From a checkpoint of a small transformer trained on Wikipedia.
Size: 11 layers, width 768, 6 heads of 128 (2 for keys and values), MLP 2048 SwiGLU, vocabulary 9484, 84M parameters.
Architecture: RMSNorm before each block, rotary positions, untied embeddings, normalized queries and keys.
Training: a variant of SOAP for these matrices, 1100M tokens, 4197 steps.
Each number is 50 + 15 x the weight over the matrix's rms, rounded and kept within 0 to 99. Layers, rows and columns count from 0.

# layer 5 attention output (transposed), 768x768, rms 0.0829, rows 494-511,622-639,749-767, columns 576-639
47 42 71 47 52 27 59 49 42 76 43 32 99 53 32 29 51 59 43 50 53 62 56 45 50 32 48 53 48 59 54 57 48 57 48 39 48 40 33 22 46 38 45 41 26 58 79 55 44 48 60 45 56 56 32 63 31 85 69 27 29 68 46 36
55 29 55 52 60 47 32 62 32 59 48 45 93 95 56 29 50 72 35 14 68 56 29 49 40 58 33 84 39 33 71 48 47 48 40 37 29 67 55 67 71 49 30 25 68 43 55 64 40 41 42 34 20 53 63 56 26 63 61 33 64 44 70 47
40 45 46 51 52 42 38 36 56 30 82 71 39 46 53 37 46 41 38 55 63 39 49 27 41 46 58 39 55 35 33 30 42 58 70 62 56 50 40 57 46 59 63 37 61 41 74 30 26 51 55 39 48 56 35 30 62 24 52 53 67 42 58 56
49 39 37 56 44 40 27 47 67 50 35 60 69 39 38 60 56 49 53 51 40 36 51 37 41 33 36 33 42 61 14 44 69 31 79 50 76 38 60 76 53 47 73 61 69 57 66 39 73 51 45 67 81 54 56 55 57 55 66 52 43 48 37 31
52 49 75 25 75 70 67 29 45 56 55 55 43 37 31 61 53 48 79 61 28 52 44 28 62 40 63 82 38 53 61 55 48 63 47 59 23 36 25 57 69 70 67 99 32 42 65 70 37 80 40 47 17 32 57 47 61 38 39 42 50 39 34 45
53 58 63 38 58 42 62 50 49 72 52 53 32 38 55 44 65 46 44 66 48 56 41 45 62 45 45 37 29 47 80 46 09 56 44 37 54 61 52 41 59 45 36 55 46 52 39 49 18 28 66 49 58 63 48 60 27 51 56 29 46 55 86 53
15 38 18 49 61 76 33 62 50 63 45 43 70 58 15 11 80 56 46 22 42 47 32 54 41 53 66 43 50 48 73 29 46 40 55 46 50 68 55 41 13 39 64 48 56 27 48 57 45 42 30 47 21 65 78 75 56 26 59 32 26 52 51 56
43 45 52 48 48 54 59 47 68 49 48 47 53 31 28 61 63 28 43 29 55 75 55 63 65 57 33 57 24 43 27 47 22 26 60 60 51 15 58 31 60 35 53 46 46 27 39 58 66 58 53 58 58 70 49 75 57 68 41 47 56 45 60 27
40 78 44 41 30 56 57 32 36 73 49 31 36 41 26 47 45 43 66 70 58 44 46 55 64 38 28 58 56 65 30 40 51 42 34 39 57 17 39 84 54 15 54 62 64 54 39 40 46 28 57 48 43 56 30 45 41 48 59 43 45 34 47 55
42 61 49 32 35 49 42 41 35 47 67 55 39 54 49 86 64 62 60 34 73 34 57 69 26 47 69 60 26 59 45 44 57 33 41 32 31 27 34 47 25 20 52 28 47 28 37 35 49 33 44 61 52 42 56 34 45 27 45 39 36 27 62 45
47 25 84 58 56 46 52 61 50 66 57 58 60 07 66 39 60 45 57 50 47 49 39 89 54 33 43 55 39 37 40 65 58 67 45 61 61 41 34 43 00 55 57 47 43 46 56 30 48 50 41 46 63 72 25 41 29 74 67 28 52 72 56 51
73 45 70 57 69 34 22 86 20 50 53 37 34 20 54 29 47 45 59 41 52 42 56 04 34 52 76 65 40 53 61 57 49 63 36 36 35 47 52 42 59 70 29 60 63 39 51 60 77 45 31 63 63 66 22 65 58 61 56 17 42 39 63 36
53 64 31 06 51 58 71 46 60 69 60 33 44 40 55 59 30 52 37 58 50 48 61 58 53 24 33 42 44 35 16 56 42 55 38 47 68 63 38 51 83 60 46 50 60 29 84 65 60 41 45 51 60 48 28 43 62 50 19 57 55 38 50 63
46 71 27 39 49 55 37 51 56 87 34 48 65 56 65 92 36 67 44 31 71 54 43 51 57 65 70 58 66 54 46 44 71 62 46 49 50 62 34 47 67 42 46 63 49 37 51 55 38 21 67 63 20 68 81 47 36 54 52 52 54 48 35 37
28 54 70 56 64 51 33 77 28 55 68 66 53 58 28 21 38 30 47 36 78 53 48 46 38 33 47 36 47 32 50 67 22 25 65 54 68 35 46 35 09 59 52 30 38 37 27 60 25 45 71 52 51 46 55 40 62 63 48 58 74 59 41 47
50 47 49 32 20 26 34 40 34 29 57 49 43 43 57 55 70 45 63 45 44 52 34 67 53 46 65 37 70 35 39 73 42 50 38 69 37 34 58 54 73 29 34 57 42 36 54 54 80 42 13 46 64 27 64 31 46 58 56 45 57 49 45 27
39 58 43 50 57 59 24 50 17 49 61 58 21 27 41 60 79 75 38 60 62 25 43 56 78 58 46 79 67 79 48 69 45 39 58 42 43 49 54 76 46 58 41 31 82 51 48 60 49 64 62 56 61 51 44 71 57 47 69 55 46 51 58 38
41 42 56 53 44 70 60 77 53 74 54 26 32 45 41 53 61 52 38 59 65 85 63 41 47 46 41 67 43 58 47 39 57 29 22 52 52 35 31 59 46 56 31 85 61 51 53 46 66 48 65 41 49 28 51 31 64 62 31 65 44 61 61 30
59 39 54 57 61 23 52 64 37 48 22 22 23 32 58 40 74 57 56 32 71 46 60 58 46 53 55 57 46 65 56 45 51 72 61 59 49 29 44 56 60 44 25 31 50 57 70 73 84 29 40 53 51 58 92 52 56 49 45 58 45 22 46 72
43 51 56 50 57 54 46 54 81 62 64 17 35 60 36 52 70 34 39 20 42 38 26 47 60 42 50 44 41 66 45 76 30 22 68 59 52 21 69 64 40 68 71 42 26 42 63 69 62 47 38 54 51 44 31 59 64 31 56 46 33 60 58 71
39 35 78 61 59 46 68 58 52 40 51 49 78 70 50 68 49 63 57 53 66 74 66 45 66 42 30 35 35 57 33 31 35 58 24 60 34 23 59 53 35 58 45 37 46 41 53 29 63 55 34 52 54 45 44 64 53 25 58 49 56 25 43 29
67 44 74 23 48 63 60 59 54 68 47 45 24 53 35 46 57 61 70 42 50 40 41 37 51 27 61 40 68 55 48 48 46 75 34 67 80 76 49 46 64 39 59 50 39 61 67 62 47 32 45 41 41 60 59 61 59 31 45 45 43 68 45 43
63 71 42 42 33 56 36 48 58 53 60 54 26 52 56 53 45 50 31 55 55 44 50 70 49 55 18 47 40 65 26 62 49 36 49 44 51 47 46 46 58 41 35 56 47 52 44 24 56 34 64 38 74 47 73 32 46 60 72 50 52 50 45 55
66 51 57 57 48 44 05 57 40 61 28 29 41 53 82 39 86 55 52 52 62 79 43 68 55 49 50 57 33 28 38 52 83 35 65 59 32 47 57 51 01 49 45 65 47 72 82 57 58 54 61 49 39 52 49 55 28 41 37 35 59 35 44 38
46 65 58 44 09 78 50 44 45 49 49 65 61 55 54 77 44 36 44 87 29 25 75 38 55 31 40 59 72 44 52 32 23 60 71 70 39 61 45 47 46 35 31 32 45 59 48 28 68 60 75 42 41 61 39 32 65 45 52 42 47 75 78 43
99 84 31 40 59 60 58 40 47 54 41 63 73 64 44 65 66 11 54 42 14 67 46 58 30 40 32 52 41 77 46 69 55 47 49 58 41 71 59 50 31 74 24 38 80 69 71 47 31 24 71 59 57 57 69 20 79 46 53 57 52 56 47 73
57 38 50 47 64 74 47 48 40 31 66 46 60 45 73 46 85 56 61 38 67 43 62 52 48 58 65 47 77 40 63 34 36 66 76 18 47 77 32 49 48 27 50 30 62 72 52 86 27 58 53 72 66 43 64 28 70 46 41 65 66 56 45 40
76 52 33 61 59 31 30 87 58 45 29 45 51 56 47 20 43 34 51 52 71 69 35 34 80 40 18 66 93 23 69 08 67 11 50 57 50 74 63 67 62 49 56 79 66 60 55 39 44 38 77 78 36 47 25 76 71 72 41 41 52 45 64 51
64 79 50 32 62 71 42 28 57 26 61 47 57 58 21 61 72 37 32 41 38 81 59 61 75 53 33 73 65 70 63 59 41 48 88 43 35 53 40 43 81 68 47 49 38 48 49 00 49 72 39 34 52 26 47 58 45 73 49 77 74 52 27 77
53 64 42 30 76 50 53 42 56 51 48 40 62 37 23 33 52 59 32 56 67 65 42 56 10 42 24 63 49 44 57 35 32 64 45 51 24 69 75 34 30 58 73 50 47 52 31 31 47 39 54 54 54 50 32 56 50 70 45 49 69 39 26 59
94 53 53 52 44 69 53 48 43 56 46 47 84 49 45 57 58 53 54 34 42 35 62 71 53 49 56 38 48 60 56 26 46 55 67 58 53 56 31 35 43 35 60 82 48 35 33 64 53 62 64 76 72 49 65 63 48 66 48 34 48 54 42 50
53 51 45 30 38 37 82 61 59 64 30 99 54 50 67 64 34 43 68 37 39 69 44 57 47 39 61 36 64 56 50 51 61 63 60 47 67 31 53 38 43 73 73 27 40 62 66 65 40 66 41 37 23 63 49 43 53 82 43 36 62 29 40 49
35 50 67 53 56 52 54 30 41 38 30 63 73 41 57 50 52 61 32 29 35 22 59 63 70 55 70 19 60 60 38 64 45 24 54 43 25 38 74 19 46 50 50 52 42 58 78 31 56 54 42 60 47 40 66 34 45 63 31 34 59 30 50 88
29 34 30 49 25 46 40 82 65 68 55 64 76 58 74 34 38 60 59 44 44 70 31 63 70 56 72 32 17 40 33 47 36 31 57 19 51 65 38 37 39 51 72 49 69 84 50 40 45 43 66 61 50 45 67 53 46 44 28 68 13 33 73 49
63 49 18 77 32 34 65 37 40 59 11 29 46 56 56 40 25 61 40 75 17 55 34 60 65 36 48 33 46 44 35 79 43 39 25 49 67 49 64 57 45 62 58 62 15 62 33 71 47 29 55 34 55 76 30 38 51 72 59 60 15 69 64 36
53 43 42 15 59 49 29 56 55 54 49 61 41 69 54 57 41 47 83 43 66 72 10 36 62 45 60 29 57 56 37 55 44 27 47 46 64 29 50 48 62 72 55 62 56 59 45 81 45 45 48 67 79 72 31 40 32 43 41 27 53 55 36 70
60 32 77 50 55 55 42 78 64 63 69 40 66 67 42 04 44 58 40 57 44 34 40 68 65 42 67 50 69 64 26 55 48 68 47 50 70 46 23 53 60 47 44 19 44 55 52 68 63 71 59 56 54 54 34 42 40 64 58 38 44 72 43 41
42 46 69 38 28 75 47 56 53 44 64 58 52 50 63 59 36 39 42 28 36 67 38 54 58 26 38 23 31 23 71 37 43 59 50 51 34 46 45 62 33 36 47 56 44 29 50 28 22 51 42 55 39 24 41 49 52 45 51 41 48 29 59 54
29 41 47 64 45 22 68 42 57 49 40 70 22 40 55 53 63 73 68 64 54 53 63 50 60 33 60 57 73 48 47 38 78 55 65 51 65 63 50 49 25 30 61 44 48 44 35 71 50 61 80 33 49 30 21 37 41 43 30 50 60 45 62 55
48 34 45 47 44 55 42 22 50 28 62 69 31 56 30 53 34 54 37 54 11 41 38 59 48 47 38 15 37 47 53 38 52 55 53 49 45 51 36 44 78 57 40 63 57 64 29 63 29 47 35 64 40 70 57 57 49 44 57 58 50 46 35 51
51 64 71 55 51 68 42 37 44 55 57 75 25 32 65 67 29 48 29 64 44 74 41 68 46 61 53 00 58 39 55 70 47 35 45 47 53 40 45 34 54 13 55 27 42 44 60 37 37 56 64 46 59 46 58 41 50 40 32 62 55 45 59 58
70 35 41 84 40 41 44 68 47 52 69 32 67 54 35 49 58 55 53 49 41 41 44 70 52 50 72 60 66 58 56 56 65 24 60 32 72 63 52 47 29 48 46 32 58 67 37 58 44 29 45 56 60 46 27 36 50 43 57 55 52 58 60 45
36 42 49 60 27 51 57 44 58 38 35 42 31 57 41 31 43 61 55 43 61 57 52 48 55 72 28 36 53 29 11 48 59 54 38 37 63 45 37 43 47 77 19 62 81 20 63 73 67 50 38 42 52 75 52 49 44 35 49 56 53 28 18 71
74 62 40 66 57 31 64 47 58 35 53 37 57 78 67 54 40 39 73 41 58 47 75 09 48 61 39 68 73 58 65 71 39 42 47 65 41 48 42 41 60 63 41 62 41 29 37 61 51 58 33 59 63 60 82 70 47 47 45 42 62 37 41 53
67 60 66 75 37 36 48 40 45 62 55 85 24 53 55 49 51 47 54 79 62 57 30 37 47 75 60 51 48 15 61 48 54 78 46 52 55 39 49 57 41 35 42 94 34 44 43 41 35 60 51 62 31 63 49 51 38 34 44 29 39 52 25 52
34 51 40 88 57 36 29 48 46 47 72 62 68 64 48 47 40 55 62 29 37 51 24 23 67 46 62 21 38 44 43 61 70 31 39 44 59 57 43 45 54 45 67 52 57 48 72 48 52 49 51 49 68 48 36 60 39 42 69 40 36 51 50 62
25 30 44 33 71 74 50 65 40 58 47 35 67 28 42 50 36 36 26 63 15 35 34 39 63 57 54 66 54 67 52 56 59 41 68 46 51 31 44 27 38 50 63 57 37 51 80 62 74 51 33 31 42 47 74 64 29 65 51 38 36 64 78 64
56 47 18 54 57 51 55 49 68 45 30 42 48 56 72 43 49 72 37 69 44 46 73 74 63 46 63 29 34 76 54 40 48 47 48 48 64 65 32 74 63 52 59 52 69 26 64 86 55 53 52 18 41 67 42 46 63 31 59 60 68 51 72 62
41 21 51 40 44 59 70 32 70 56 47 44 55 57 76 75 62 55 61 64 50 56 68 44 45 43 43 62 59 27 57 43 18 64 53 47 57 38 71 37 52 58 73 59 36 36 67 47 62 70 37 35 40 39 73 21 32 55 25 74 42 59 52 62
43 53 79 63 54 31 59 48 66 52 30 78 28 61 59 44 30 44 31 31 67 68 70 13 70 56 63 75 70 64 71 34 32 51 55 52 27 38 58 55 46 52 42 35 29 58 68 40 52 54 41 34 41 48 47 63 63 63 25 46 51 39 70 20
44 39 52 60 65 39 70 04 31 32 36 34 34 37 36 59 61 42 44 58 57 61 58 39 28 22 51 05 52 41 86 69 59 30 44 69 72 76 60 64 57 72 48 81 35 58 33 27 36 65 25 30 58 23 37 50 64 47 50 63 48 53 52 51
31 21 58 39 55 61 53 28 56 47 70 42 45 20 47 63 59 30 35 65 73 59 50 57 28 59 44 25 45 59 17 30 57 60 49 52 41 68 71 70 24 02 39 45 81 72 31 47 54 60 51 73 53 82 60 66 42 26 67 28 31 58 53 46
70 43 56 35 79 62 39 34 68 29 71 69 46 33 58 44 53 37 46 54 66 47 86 27 59 65 39 45 52 37 58 21 46 55 59 58 29 40 55 66 20 40 60 56 56 43 60 37 33 40 57 59 40 68 30 63 40 42 70 16 55 76 30 52
48 60 51 52 44 38 55 72 49 53 89 41 67 68 35 43 39 31 48 77 52 64 77 44 32 37 59 54 43 35 76 41 50 61 51 65 65 52 42 45 40 42 50 44 33 48 77 39 53 46 58 61 48 57 24 34 38 48 35 67 53 45 41 64
33 62 65 77 51 54 64 45 28 39 48 68 48 47 63 34 62 65 57 40 43 47 51 68 49 30 65 48 61 64 73 42 43 78 59 53 59 47 52 55 34 49 53 12 33 36 55 76 59 54 58 53 45 47 48 50 31 58 82 72 71 29 83 74
# layer 5 attention value, 256x768, rms 0.0792, rows 238-255, columns 576-639
65 50 57 29 38 40 79 55 28 59 58 59 57 48 54 47 22 58 68 24 54 49 53 40 59 39 63 52 53 80 09 39 17 64 46 61 36 37 26 43 24 60 61 45 63 36 48 72 57 48 78 47 49 51 51 55 55 77 70 52 10 70 48 30
67 62 42 32 57 52 52 60 67 69 31 47 46 49 59 46 51 72 69 50 59 50 62 49 49 48 44 40 63 65 64 38 39 55 64 45 62 62 28 25 44 43 56 75 68 42 51 49 36 57 66 53 52 49 69 63 34 64 57 51 53 57 36 72
62 51 65 40 33 46 27 48 41 22 53 58 31 46 45 83 57 70 48 52 52 74 41 63 42 28 45 52 72 55 35 63 52 47 69 58 45 64 48 31 70 53 61 46 51 40 38 61 44 58 77 54 63 77 47 91 50 65 62 57 53 74 35 29
55 48 42 68 65 64 45 57 51 56 76 40 65 50 32 49 51 46 48 30 60 43 58 57 56 49 61 54 52 50 63 73 50 39 51 34 71 46 41 58 56 44 14 49 63 59 68 39 47 45 76 49 78 54 52 73 52 60 43 48 59 54 49 53
47 40 59 42 40 43 41 59 37 53 78 58 64 59 55 47 80 73 76 52 52 42 49 35 36 28 37 63 46 88 53 81 49 66 71 62 58 37 71 73 52 43 43 35 44 66 52 63 55 25 27 43 47 59 52 58 30 53 34 56 70 50 54 39
23 44 47 62 51 44 40 53 48 24 53 41 54 45 67 41 28 60 72 76 31 65 68 29 49 43 62 67 54 46 53 50 45 24 31 45 27 55 43 41 68 59 43 52 62 31 74 23 27 36 57 58 60 48 40 36 39 73 20 57 35 42 57 61
51 32 82 84 43 57 52 28 58 72 38 49 58 94 46 44 54 65 80 52 43 26 86 64 38 58 58 39 63 33 61 63 64 52 54 36 53 35 21 39 40 46 45 53 35 26 40 62 52 67 42 65 72 51 61 63 42 43 49 25 66 57 55 43
40 46 59 48 65 37 67 58 51 49 44 68 31 57 46 60 19 38 41 53 54 63 30 57 62 68 48 48 52 49 58 77 48 34 25 60 77 56 51 66 38 38 40 60 21 32 39 34 64 63 48 32 42 72 46 37 46 47 37 61 41 51 47 51
29 41 23 62 76 43 44 31 52 39 39 54 33 60 51 33 37 49 38 33 37 60 44 60 42 34 73 30 34 74 56 51 32 30 40 59 50 41 81 58 13 38 51 32 65 55 49 48 53 42 48 32 55 49 51 35 53 36 51 22 74 55 64 67
48 33 43 48 87 44 44 27 50 82 45 37 61 58 28 66 71 18 45 58 62 47 56 57 28 79 50 40 21 50 42 74 31 86 33 61 46 35 71 46 80 52 41 41 46 51 65 52 55 41 72 38 59 28 38 61 52 35 50 65 33 33 40 55
56 39 54 57 47 60 61 13 32 81 25 48 64 63 60 62 41 56 52 52 56 53 14 58 57 54 73 53 87 33 53 72 40 60 55 56 32 54 71 58 62 62 51 62 19 34 53 38 64 68 44 50 64 53 20 52 78 52 62 44 60 67 44 44
53 34 70 59 57 42 60 55 21 71 64 52 54 45 44 56 54 41 40 60 41 38 32 61 64 46 37 41 42 59 30 50 81 45 41 49 44 54 39 38 70 17 52 33 36 26 42 65 55 57 51 28 78 61 60 67 31 32 75 34 47 51 52 66
70 40 54 57 32 39 17 29 49 56 38 26 58 40 45 38 44 39 48 53 58 35 38 40 33 10 42 43 30 40 21 55 51 55 30 19 31 34 56 53 63 45 40 44 52 60 53 24 53 43 83 62 46 24 65 62 53 34 49 50 43 48 61 42
52 69 37 30 44 50 43 60 22 38 41 52 36 50 39 46 62 18 54 65 67 44 51 28 83 20 55 37 62 75 63 45 34 41 49 67 26 41 49 55 69 69 44 45 51 40 38 52 50 68 59 49 35 61 50 66 71 40 60 41 52 59 43 30
58 53 35 39 69 67 48 66 43 58 71 59 30 43 54 52 49 36 71 39 31 30 54 37 55 66 64 55 77 52 52 47 71 20 55 55 71 70 54 53 32 44 57 68 58 34 17 34 50 61 27 59 53 49 27 35 44 76 49 31 61 82 51 50
47 69 51 40 43 42 24 55 47 16 41 35 63 31 40 55 40 58 49 70 60 29 62 48 36 78 71 49 55 51 83 48 76 34 49 76 46 70 56 90 34 53 55 39 14 70 42 45 64 63 71 27 58 32 35 68 48 37 49 60 58 59 39 69
45 79 67 40 44 50 66 52 85 53 46 47 56 47 28 47 48 78 54 48 63 50 82 43 30 39 56 52 67 63 30 77 76 62 52 41 44 43 53 49 08 46 28 50 74 58 73 53 36 40 46 56 72 30 55 62 58 44 58 65 59 81 58 83
49 33 39 47 46 46 44 32 42 36 54 68 62 54 22 62 54 45 35 21 47 40 38 46 22 43 54 54 33 27 83 71 71 78 45 38 45 46 63 60 69 38 40 61 40 41 50 72 71 47 15 19 65 32 62 68 68 50 64 68 50 74 76 72
# layer 5 MLP gate, 2048x768, rms 0.0862, rows 0-11, columns 576-639
78 42 68 46 27 36 49 63 66 56 63 42 69 73 08 36 60 35 77 52 63 38 35 64 66 80 45 41 55 33 42 34 41 47 77 81 71 43 62 68 51 56 73 83 54 67 62 49 41 60 62 47 30 90 31 26 48 50 45 64 56 39 48 55
41 45 55 82 49 66 47 30 65 68 36 68 18 64 28 28 46 38 32 47 59 45 50 49 57 55 49 49 44 72 57 67 49 17 53 60 79 53 23 45 55 39 52 68 44 53 47 18 56 29 44 64 42 20 26 36 52 63 55 34 53 43 58 44
40 33 55 75 82 30 89 48 47 46 47 50 41 57 61 44 37 67 22 80 52 70 45 51 79 83 59 45 54 66 41 60 40 20 56 43 32 65 73 49 55 59 50 42 31 53 55 41 68 44 24 57 62 62 56 34 34 60 41 60 84 43 74 23
16 42 32 70 63 50 72 58 46 74 70 69 53 56 85 38 45 54 70 41 53 38 57 75 57 56 56 53 53 48 24 61 53 25 57 57 94 42 74 42 48 70 29 48 45 49 25 53 56 38 54 66 46 26 39 73 84 52 22 65 40 61 09 63
34 39 91 69 57 49 44 47 32 83 58 38 58 38 42 51 65 43 58 47 78 35 55 43 35 49 44 38 29 14 55 69 53 73 71 61 57 67 48 36 50 63 46 63 42 70 61 53 46 10 44 21 52 49 62 65 45 58 47 67 45 72 56 57
50 50 43 83 55 55 60 34 55 46 59 73 37 71 52 42 36 61 51 73 67 56 56 36 41 59 34 56 70 53 34 64 58 80 50 57 24 22 38 53 59 53 62 50 64 51 65 58 71 28 52 58 71 58 56 62 22 85 06 60 43 54 33 32
67 51 84 51 47 39 74 60 39 45 43 55 55 53 49 70 66 45 63 69 59 63 84 41 40 68 34 63 64 28 58 61 63 66 57 31 34 60 58 59 76 31 54 46 57 53 41 37 41 22 40 30 55 45 78 74 44 63 38 60 46 33 66 46
75 47 52 44 46 52 46 42 70 50 56 28 53 57 56 40 45 66 46 54 28 37 50 64 66 37 69 64 66 49 30 48 51 59 30 45 69 69 81 48 13 69 64 50 45 79 22 72 43 43 38 54 60 65 54 46 21 40 29 80 48 65 08 56
36 74 55 65 63 32 62 48 47 54 43 52 39 45 50 66 38 16 52 54 47 69 52 64 47 50 57 49 48 56 51 52 45 40 62 63 32 43 48 60 68 41 41 45 68 47 68 46 37 64 72 51 49 20 65 43 71 38 56 44 57 45 56 47
50 38 55 54 40 39 35 52 50 47 32 51 13 38 40 39 70 65 47 45 38 37 75 66 46 61 32 68 29 46 48 47 54 53 66 28 48 85 27 43 64 66 44 53 60 73 55 39 36 58 51 53 60 57 54 61 38 56 55 61 38 69 55 59
45 55 49 42 86 49 70 51 77 62 37 63 61 45 60 44 51 61 49 36 29 32 56 54 31 55 35 73 41 64 65 59 52 44 50 30 42 45 60 37 56 56 44 60 17 47 55 65 52 58 59 54 35 63 73 39 39 79 47 28 46 65 40 74
40 58 20 66 69 51 63 21 49 59 65 76 35 35 92 42 58 63 41 55 71 15 58 68 53 57 75 60 58 71 10 51 44 51 60 49 68 08 51 46 47 49 42 78 08 54 81 59 47 36 54 42 59 44 39 45 55 81 50 39 15 34 19 65
# layer 5 MLP up, 2048x768, rms 0.0896, rows 0-11, columns 576-639
46 69 39 24 42 60 55 54 46 51 55 66 49 58 77 62 31 22 51 42 38 40 55 54 80 32 37 40 44 55 41 51 23 45 50 16 54 56 27 45 55 59 65 34 21 52 51 60 27 50 40 60 62 35 45 30 77 45 55 48 57 65 40 48
62 48 70 61 77 41 66 36 37 48 42 38 66 35 75 19 54 65 50 59 52 67 62 53 70 51 44 50 52 33 50 51 46 41 45 49 60 74 48 99 47 59 63 23 62 59 52 59 45 35 31 54 62 60 58 50 44 91 79 39 61 70 56 42
29 73 67 57 38 49 63 53 72 62 48 46 68 38 51 54 42 32 70 61 33 44 52 41 40 44 46 37 57 61 63 37 53 71 30 54 59 39 32 48 45 66 57 65 26 37 46 46 54 70 29 44 56 29 70 65 47 65 47 59 19 49 82 57
63 49 59 64 38 35 35 42 40 37 39 50 83 54 67 31 39 52 34 61 38 78 69 52 22 22 56 81 51 61 68 45 68 71 51 71 28 53 57 38 37 39 50 57 53 40 54 39 55 51 59 16 66 33 57 27 48 39 55 56 47 37 51 21
33 47 51 55 53 25 37 29 32 54 47 61 40 65 73 58 79 40 64 68 60 24 57 52 42 49 64 50 53 70 68 55 52 63 31 22 58 39 57 38 69 54 47 57 44 40 53 46 35 58 40 21 43 49 51 50 44 78 52 63 67 78 54 38
52 48 42 60 50 70 60 62 44 61 63 55 72 47 67 73 35 37 47 74 77 40 58 31 36 34 56 44 49 46 51 76 56 40 57 58 57 68 53 47 20 52 35 44 52 35 49 34 49 58 79 59 17 48 30 72 58 32 31 54 44 49 23 33
37 43 63 64 39 35 40 48 45 55 47 25 49 63 58 36 28 51 43 56 46 53 73 56 57 53 48 55 44 46 31 56 36 75 26 39 72 42 48 85 33 29 49 52 43 41 37 58 40 46 57 41 39 43 32 34 52 60 48 60 73 51 48 65
64 45 41 26 26 37 17 31 53 34 53 69 45 46 59 38 79 28 45 48 28 55 60 25 48 48 24 21 39 41 44 38 54 68 43 59 69 33 38 31 61 59 67 69 42 50 64 46 63 58 42 51 50 56 84 40 35 65 47 59 51 68 46 64
46 45 34 53 67 47 41 58 72 57 70 45 12 48 45 48 56 37 46 28 33 43 47 64 39 37 65 51 29 26 47 44 56 45 47 36 38 37 48 64 35 40 31 40 55 49 52 53 60 55 43 56 33 64 34 45 54 46 32 56 69 37 57 65
52 39 32 62 68 73 61 72 62 45 55 36 62 61 47 58 39 28 55 36 51 34 46 64 29 75 47 32 49 70 46 62 48 57 73 57 32 52 65 35 45 53 74 36 12 57 51 37 29 35 27 50 54 31 47 70 51 61 54 38 81 32 56 55
36 59 46 34 75 83 34 32 75 54 39 66 44 35 33 51 40 17 37 49 78 60 57 56 39 42 45 42 77 39 49 30 52 44 49 60 42 41 58 62 87 51 30 45 36 77 59 51 43 15 45 38 55 33 63 25 27 49 45 50 58 30 47 52
70 33 55 44 54 29 51 43 54 40 48 35 24 42 82 65 49 34 72 31 36 60 58 47 55 27 38 56 52 16 59 48 66 61 22 55 40 52 57 35 40 30 54 62 54 55 56 46 58 50 44 53 57 23 58 59 39 62 61 76 24 59 44 49
# layer 5 MLP down (transposed), 2048x768, rms 0.0864, rows 0-11, columns 576-639
75 52 76 22 70 46 62 50 44 41 19 51 38 50 39 74 67 62 45 63 60 38 31 36 32 66 40 29 58 54 56 60 26 12 73 59 56 42 32 68 42 47 67 63 58 49 35 70 57 62 61 58 55 53 64 37 28 64 44 48 80 51 45 54
37 57 39 25 47 52 61 27 38 60 48 51 62 27 52 56 43 42 74 47 49 56 70 43 43 09 31 78 38 63 49 54 22 15 36 49 50 43 79 32 44 73 64 64 27 68 65 66 51 46 74 39 54 51 38 56 64 51 54 61 48 17 48 45
35 52 58 64 30 43 43 57 69 14 69 45 59 46 45 56 32 67 69 61 91 76 65 36 43 45 33 70 32 43 48 45 46 49 43 68 70 39 55 52 47 47 41 37 30 59 36 27 57 45 52 61 66 52 32 63 48 46 25 69 42 67 45 42
59 60 31 64 69 58 45 64 73 52 48 16 37 74 80 57 55 64 34 70 28 51 50 45 66 51 31 32 60 65 50 52 48 64 52 50 27 58 32 68 46 41 70 48 39 25 84 70 49 87 63 71 92 42 65 40 25 33 47 62 15 74 52 44
24 38 42 44 31 72 48 84 23 52 53 65 54 55 20 50 45 24 59 41 60 38 67 45 44 44 43 36 33 55 64 56 31 60 73 55 55 64 35 38 57 18 48 43 45 63 51 41 34 51 30 47 62 42 60 57 67 55 27 58 49 34 76 67
68 35 48 37 60 68 67 65 36 37 55 66 26 47 49 63 54 25 30 80 69 71 49 44 64 43 31 50 48 21 51 24 54 44 74 41 67 47 53 58 70 34 51 51 63 36 57 43 48 68 51 44 44 53 50 57 49 45 64 83 73 38 60 61
54 35 66 21 32 30 62 53 32 64 67 78 34 27 48 57 52 26 73 51 55 62 39 45 49 34 64 66 61 40 33 49 29 48 15 38 64 51 21 60 57 66 37 67 35 20 69 37 41 50 51 66 56 59 46 79 57 53 32 38 36 58 54 61
52 44 16 62 44 50 56 58 60 33 61 70 52 57 51 55 55 58 55 59 54 58 67 72 55 50 45 45 73 18 48 54 27 68 53 70 39 51 24 34 55 55 52 57 46 51 62 70 63 33 44 67 51 87 35 55 43 50 65 83 49 45 38 59
22 57 49 51 51 50 28 58 30 51 50 41 44 46 45 35 26 43 27 32 66 51 60 15 53 62 50 54 39 21 44 58 56 60 33 44 64 57 39 76 43 36 36 23 66 40 62 69 57 44 61 47 63 57 42 50 38 31 38 57 31 26 55 69
53 39 41 33 43 71 78 78 50 82 73 75 52 52 66 33 29 53 56 40 55 34 31 56 45 36 31 34 41 67 33 69 45 68 41 60 76 68 18 62 44 55 28 41 40 51 49 78 35 54 48 28 36 31 61 52 46 27 45 50 70 66 23 28
48 49 38 43 40 84 26 51 34 46 49 75 48 82 53 36 68 60 61 53 34 56 65 46 38 40 48 41 48 41 45 58 36 61 50 53 59 60 32 52 29 48 89 29 52 60 62 37 68 77 57 52 61 44 44 66 55 37 51 29 53 18 33 49
69 33 71 50 38 87 49 99 76 63 52 43 55 36 64 56 38 33 64 42 64 27 74 57 48 28 26 48 43 60 69 61 47 72 66 54 39 52 38 52 57 63 21 34 54 64 75 52 55 31 56 68 34 05 47 36 72 52 33 38 32 44 50 42